Each number is 500 + 40 x the weight over its row's rms, rounded and kept within 0 to 999. Layers, rows and columns count from 0. Numbers have three digits each. The size before them is the row's rms in percent of the matrix's.

# up: layer 5 MLP up, 320x160, rms 0.166, rows 62-75, columns 0-159
# down: layer 5 MLP down (transposed), 320x160, rms 0.0768, rows 62-74, columns 0-159
# gate: layer 5 MLP gate, 320x160, rms 0.169, rows 63-75, columns 0-159
up62 104:524555528548537549472463499488441552507500454439388519512491512486519517409549508453507528524453526503538530606483517451458399504467518510425514446447454572448429501510506497512519537572562468463497502513477542517507442536503507509538532518474507527515544566507475508494519507532494483555488413465468449507526469458452443456516528517469533487525463582471561510507423484455540466506543549454441491484444516460503535505453471542507499512450469518477517513646564507495479491498534469
down62 103:499540493514517484539561459516491502492428458496523509442472498477490422502491495516505497411565576462512502510469501491473425540504486481560435500539591395451532521488492426476472506488512479508534468482462473491499456565508474469525399476491505489491546488474586554539424564427528495394523515467516561520497473463536515515515524490513513539448544454473527533514495549553543497399503479541462599561560479444482526549520507511480505501504485473546532449460532545524581513491502563
gate63 104:510510503477484537389446447505514536518428391504488461494453559497511567552533546473496529477463516476421513515552523450440489525504493465505470459526487456510533562509573493505501466510535528484520507482489521518526444571481532519488523554472552568488482489483437472449504500454491433474521423584524526507451561507473578395439456535517442521455478461451489529476531475460486520531477514550530469432513482598473526547467475522517536520419545555521500515561479528509564487572474491
up63 095:500456531492508447508504543482473528434508470441552483456562513515507458444421525482512449497523458470485514529470539521507513485514430554606517456473504584457522525487460483537613593459527457522524545518513533472528537462507498439438519474572415495577522483534490513526453488503515488496490472491545479478485489453498525569469561512454493499464561472555518493490450460425479551487581417489483443557504492586449480479528526552554531431574527498423543511509459493512474499498477525
down63 097:502492501518442509515553536461509452539503567436466557535512389447493464488549461547513479518456563518554446486502493572533459613485494524426515550519507494484516481505497486495493480483514545462558467459480547419511478435493459494498561495513427463472591458441476525552472433423520495500525488540468551500560475445513587548498497515512473468464479469455469589502519534512540465454494552491536553525442568472519514484533491506551541500504605518485482448473508484513460430512497443
gate64 099:388454501499458433506447499456516533489549496533444459535551463454470468511509498532446495493422513498571527545510548486540538496492526488519536531483491523457502568548579517442525455514511475514591578475460524464535558496474436577509519458492551484516471426465557530498490491492515476513549552485537589498588470525486476518530472482489426520469430442467519460486566459466476470412533462506494520517485549529495509499496573494468476469541516474573486417439506544530546484479446561
up64 099:505503505532431564457522533411506417445523504507501499481428581542415487517533515460504529453499454479505457499562555498415547477486518473445531460529575471574520581511449507550479506491536519504471497563543462484604507489610513544513472427465495496450453479518468540436531507603434482511538468502492394489494561500563462468504491484507520489515543439561472474536491478507520450498473517467509532543562515535559538482523484498493549489495471464490545522498483463482466475475515454
down64 104:499424522572524476493481481513536485530494479563517472510460501530487460548482519407584485507485511553451481549452568410477493481505496491532538521501517610580515522408501525553534548518492449577534438505432470559492468438513485489469463506543522595422568409585479480476486540494501449497440485524485522484494485477506474534544496487506482481519548468445467481481483515551472556506458536489505520490447501542429438491518434465516527509480470484526505555510492517514512428482494610
gate65 095:494501506474539403567488526457466529484483616490539448606465483482521482576490496475498502457478460480484495398540520448533540500527489529456542478467496487594466495503520513514496455479499517570463507482495518514436528592471486478483488524489439452542481477528424516503447508560486355564533488427429503477535514446435525478493531508479481504561535450488502506528500501491488603462521525463574501517516503456475505570507467483479465500551502497516559520463545548535545517555493522
up65 090:587437515578497517457520519539488579540505526507569476591505501523479513484486576478490495535497520574510507508536511403466523475565497524462473386508439520491482457471531548447519461505545548476508529562542461491465471492439508501521475489418532544430440504578497482454477491563487432453490433459542495494485563455536546499498479504424552484546489570503471495602511428515515561458496530541583466511485477450493499489502412512555481514458508494529492530521480475470490485488509492
down65 099:416486488531465483489447526473535536514513479537542508506507498471417518479499509500544473510453467491501548477528577531518525539497518560477499533555524506510472492544521522526579501511511529515537456529464488478535522530565410449445559450520400510488474503455544491507472520552472572500451564614555474488475550547474486419493450519406497506440499424471567502463539522573486456495471505538488406497517493540488420535498445473415561469479461483430532490546545511459508537516452489
gate66 106:516487435480422498529481474559538495506455486508453555538396514399498405492592465533538450517519602510505465531458478532464492556500475499522499546494494507521608499528468497553402505495574567555555500489539551515502554556524451516477475532541496497493512557540514522466479493592486464532467490484491518452477524543493405514475480557464446506521527484453458521486482489531555495488564485487456519543463516519440501477457455453474484477522479445508488517496501527449484463450438585
up66 103:516512470545499466482421478504539432538480476463539554452518533448457435542516464478555517535512494441509455495498523610529540518440488553594423521496514537537479595518495484501477554515485497444531524471455478505518469543501527452475479544495554547521539449529534468492524536502506433516434471501452544552479479525565503434486445495435530501412494390439529507540513467546480452475519488535444472498497484525475514554497575528502544528546462538469569521534501507434399480469522529
down66 102:510463523587409396500394555467484493519565540517524458520470484495523469493517479473486510526468452529561474507582564493458523518488462513555484485537503521445509488499464503449521539521481498519479468526548485493558555543529542435502523575507509544406438520444503465449484536480557439481498435471511499437536490526559497510423550437459529483436513554549476500507504565551477554507482449510495513524468510519550540435477544454507532457494556462569481454567459508422508551456489518
gate67 096:469522524497554408462510445533474508577420572432584518538528553515503569484527437443522556470501439516513461513590582549496487491435447418499469536494463495486459475526450526534483556433495504522480530541466541479485480498519507436480493580497464591508516545540465513541554461476501481476409557528514478481465455488548467519506519504533544521498492430515434548513502502516543597470478482576510463497496452502487445456495489472497465562533477491575481548511533474482535516533473512
up67 094:444449530489547578502474475493540449472504473525549549518486463480450422482405489494531540467501512482567510476502548467478503460511506517549497478442486388523542436557473521416515476435515508507551461497513590458480554476501465495536458509488411512547469491499523606441460491522495492486468442496460504445542500576515507553497507504538541534509510394565482482543465507598515497522519518570480514529502532487489445518490474512536526560555462500525436446580480456520448502481508547
down67 091:546542551469556432491484517515459481571459499517501443444494449529534495569596479486481485504474464501485518569523479522521524577477494465466584461541489547501488504460493540545500507470492418529490523498485556424451454502519481502488561579550518501451557543474517465522571543459509523495484555535548459484545385448473488453420457510468477511480540551514395494453550521493491560507442492483502417471537430536492470476504516424475535456463513471564505567490503531522526497525463543
gate68 100:584496436490521507521459491500476485510449554502508559547440472538545491476479487564500523439477460457538541529487509489448558477451481500541498512498534515477488450513455529460537517469471497509403527550492539568534487486505577496390428542505465444536452526404486460496515495469473558487567483508534424510540535525530510488494394415438502493487532500550490507517465498509487489512448530505517433481482463527473532507530446487494534473526531585530596506585476524593548507518493414
up68 100:500495492476482523559499491488461581474527499541539527516510535532536439546474449504458566472528453515517496477439519508513586538465534466483455529491452438519485465544423523513540552440441451412519489445453423520525488514573525458384493451446553502507565571457438524584482571471529511546499505478497502507465495585550491543540547488456472460512492478448511542481595520531491535551534496500471579512449504536529483481448529417502474516495481507469511478530440504468444514448522489
down68 103:562537475496497538452414466484465503464514451560478524534487487513543544414513467498508483455491528483449499501555524497514488497446484512477517470480569518482445560508485521530509489447567509502539500524515431489467506589523525520546488419557444482585532486545497517431490467465484525494438497518556544510509467466482490397485472573510547554528521578523549537502457447484457444487453441463458499473508468535469485595513571613526470545503533578496496499501491528531515426408455486
gate69 109:538471471529444508450538559465524496500433498521524470549568539489463539466468441526554419521515477551442570455546554497491521518454429486465479527499478457509484564552653443467528498514492482444466502502506515525460505485493496502544477487495571449541488542528548429462479553503410473530543508470494508446495497520554522491501456518502471538524488475468555497436496502492411449417485527563464512500482524550509451487525539506527541495409531491503507482589502461559442552563448494
up69 106:524473462457482535504478535440461513462493512557557439493500415535528454473491537456507458544495592578479546422480469452494472519526574538500427592463481456590581429484501516481568492428471533535504444483569634424500553525471501469498517498476497518507503517479446486486476503534475498517449494483539490524523546453475496541488443439511480554498541396497544523479467541496458526502553482566523551504433499480445509556520482471496479500490563507512452465506549470484491510492516519
down69 096:480582541523469530519479547492482531475511503494533378483455525527528458519497510474487473489505484490501515588499480514458469447549478504499421473489481565437484561484451428542443522499503498427469466490532566492476492496488535537551494454443448569421499474432570475514486514531577507460493467531502539573459480490491565497533510552464604465549531457556557510439465526495497508489421528474536457482481506497517501445523487446514603519483517500500511447437560515541564590467508489
gate70 090:510517596452496485445473505502498467515465435540431533492530454458478458444525522521500595457533521475500501505507461570450454493523513498524521461483536549504508519492509415512576483517456490578511421609522501559499479486489562429505538500550492401439453563590510504509504503529533503498534513471419528524490450508447468503464544533424530448522449512530485554544518489549505448543505473463471485478495558478499447517490537490499480503554420513449453520478565552524600531529478515
up70 105:570434572521517483554514531460533597438507520491481465480475514472544419550456560486525464554531569520438567528544443511511463512536522526461504470541498555430438522450464498503512467527458426521525503507513493507450456544470509588437555465577459474521537476577531480542484507501461499431474489467504543479518476515546477528469508450534529517541565556510464554582522480526467506519544506497533470526483478519503544458515500438440466482565409475423482535512437463531485520473493427
down70 095:522497443492545476542517492549484535461603500483559569481482501500542541489532473536584597477502529477482446523543460516508526492485541496477487547409511444502498574474502506523444514495538488475530388444490454626536528505499505498466500432477466529553499535543525467581608512516466482467489502484462486502455502403463516496526503509443516544503508555474524494536541458496447462494471488553428523442486525474433505458492433531474408518474463495460486522469504500577515512494570498
gate71 099:498449479453433458499544557507519492467489475495524536427482477485541483526449512491555481550520538567548485582581470519496497474549540561420534537476530460482469490459511605473501598502507510508507499498550476500529565491544495480491503482515464568451487454458508496461554516571465502502516521497531440581468555474441429463576482445445476502459485574470480511525513389531526523453500439495504509502500448473517502462463485432484481510444547530504533384489536510571535454527519532
up71 099:495584501479573454496483496575473503532515593544484489513463524471507444552494478481468488483581457473536500475563512539517521439518470429555457467465599463503527492502524464505518506485547540535521516550456477494481474531487490473547501461457514469491470443528474503543556490451533426510516525504471495435522486459512452616495410507517456446521527469511498540452562592505531508550437477487439440480463440533526441528473513418508470509512538481613534510480511428439523465537502539
down71 099:521513503467509545504558457466508502523537503504455505469496476556507545437451536504517536490500477409532500459456511533559520517501517493519549560460431532510434498447457542451491487486563453542583529421428499544437456491540453608549544542453471536545523541543525446535448494605514513510619445492555572492413527463467466504476499528439501556527487432466468493505486493457491451535515491515460497484516535430474489475460519448495504514528471480473497480475469493535518543566573473
gate72 096:439547505606539474461474491522475541491477542431535526477517468528521503494545515515446450538521470460496609480522474507536431471443437442550446540494492420503460471514461512500494519532414463492517474552509481536522513506489487526533505504485548531556450457501606506494499542515460463523469542566455503495496532549521493475432626535507473565529475431533459526579459522503521445478525454507513482569495457479538516524472472527433481591456493502453508523523520460526466439516470589
up72 101:573519499505522427489537548492464519429541508532523481465474543445509510495517534468576483450506519444502536488514545508500485506518460506508402534489424472568443522430471549505478471493465532477484574494515483515544481462469546497437539511538602569558487473504538490473471453497490510517441557516568443466505537505567495523487525462466436459495473507476499514529472425471558564471490483546410527464553503508582445512427577456518423504532528571546477427511483547556484464522483539
down72 097:487597520517550424465489475491509548532494457476478481519519430464453468537462511513474470489496507524464501508437547492509515529549420506453592441497482479448514438515525503501531510565449440484522510499417507539481448506491584474519473442501529540486537562521553471484507527512588525456574505525501501523462470512520492527510602594540537504473530452534516584516464535529456487453520511454524502483516469454478533506595479406469461537467488436477490431397562489476512521519550512
gate73 091:453516509458603522456525461510520532449517505499471548486507519456512428540524508563482506481455464555567507521479468406486522507469441512467541533505476473454478512471468495473492425475541545553508447484500521540524482502486491428526562533564484508563530483390524538516577477500577553476508606517562535528529522485496472456513533466491472427494459440463512462472480477540497463514436478542400504520452460498485452461527458542559443520527503483517475479524445545497508554573598462
up73 105:461509484468470488559474513520493458542587460508465498541520417419514475480517500525500549495511510494475443555489458545495576444449430492481542521513466492515433515494505450540514488545469500468463487512512487482544480462467438525521595508506479497473499529501507593568490510487492523423577493491431567459495485427415593531471485565512511522598543454449516521476500509525510467517487479471519487512455536533495498505531530478575483482479428517551587440557538475595455572516449525
down73 102:521502546513535523458508455431506542501465441509506475395490491515465480524479457477525487525483517503471463442545570484582488462575546485491534405491471457534507545539495548459503556467464472525528452465580481473483527532523435507489505515508469525538537514517525444505512478496514515508429494454555485499369529482507430411465516501510549432451469489501620515531532519472555521522444551491562476523524535500509523614422496503491509513579526560469484536479508480518502496410481485
gate74 094:480505495526485530422515501507523520489566559518565530492428578516519556418494529476474490519481475462519454541509464514403490441528517539561530464450442499550536467532466456585487468515468531471437517493515498458522556454446489535606503546471523551455571481543488530499484502557489543489474536494510523468535475518486512443499555541513534547548535495580483487462422555535610488450500522505540517473489474504384464503502483488447495477496440444426579534487478477495456497440488499
up74 097:524459522541460548527562455503522452466551493422498497526513530510522534556454471563518580522444505531467508450485436527491497531514462473532564510503521415393535493520517450536438472523534464447493462430488451481566540516417466490465510498564497448547495523537499484516526475536515506546498546492528476429561560496478548475510505547469520566523497454423484433518465532455474581413474494530483485445499458523577526488464497486533468560480431453502543508476513462588481502431547470
down74 094:523519538464425481476439553522496459496515490514521444484549436496487550461535507515449488464531480434543471509456554482442557537466539488540517429499449455560436493479496536511556436507493527555463463607489570439434482430507489524480566507553498483517527454501471541502523472433536510499491436499560518482460409514522517522538508526566522479480573471524423552535496523529546450574507521429493455498609471496499479539482493528453601451524483469536531484509503492492545486555457487
gate75 090:519524470455478535515504476479495532535482535588522509535460501494447583571490573537486516539462518519524476442560433538491517471586448450492495459533515590452397406468529604453517528522430497532411544454472514471427482472472503464497470513458490528580511502510434469519449460521502566459465480498535449500511547501524489510476494503576523514501431487509484450460481491451511559496524569527484489514469467567490525592461502530489534521534507446463491523485498432472519499500506577
up75 094:475514467471469525550490576496585468494526435415544479570521507435511549439519456504534497478534476508379450473486494508496508485476508485498560455406506480492518526463504460522382573535493511477488510494501555490496553554506478484614488588467469490479529556528491440582471470497439464522470480523473508476477495546531551494607477449453489518441464524502559509521477495509481559491529516382468515483460430521540507491455516512473462513462520546523519503470490505440480481536507526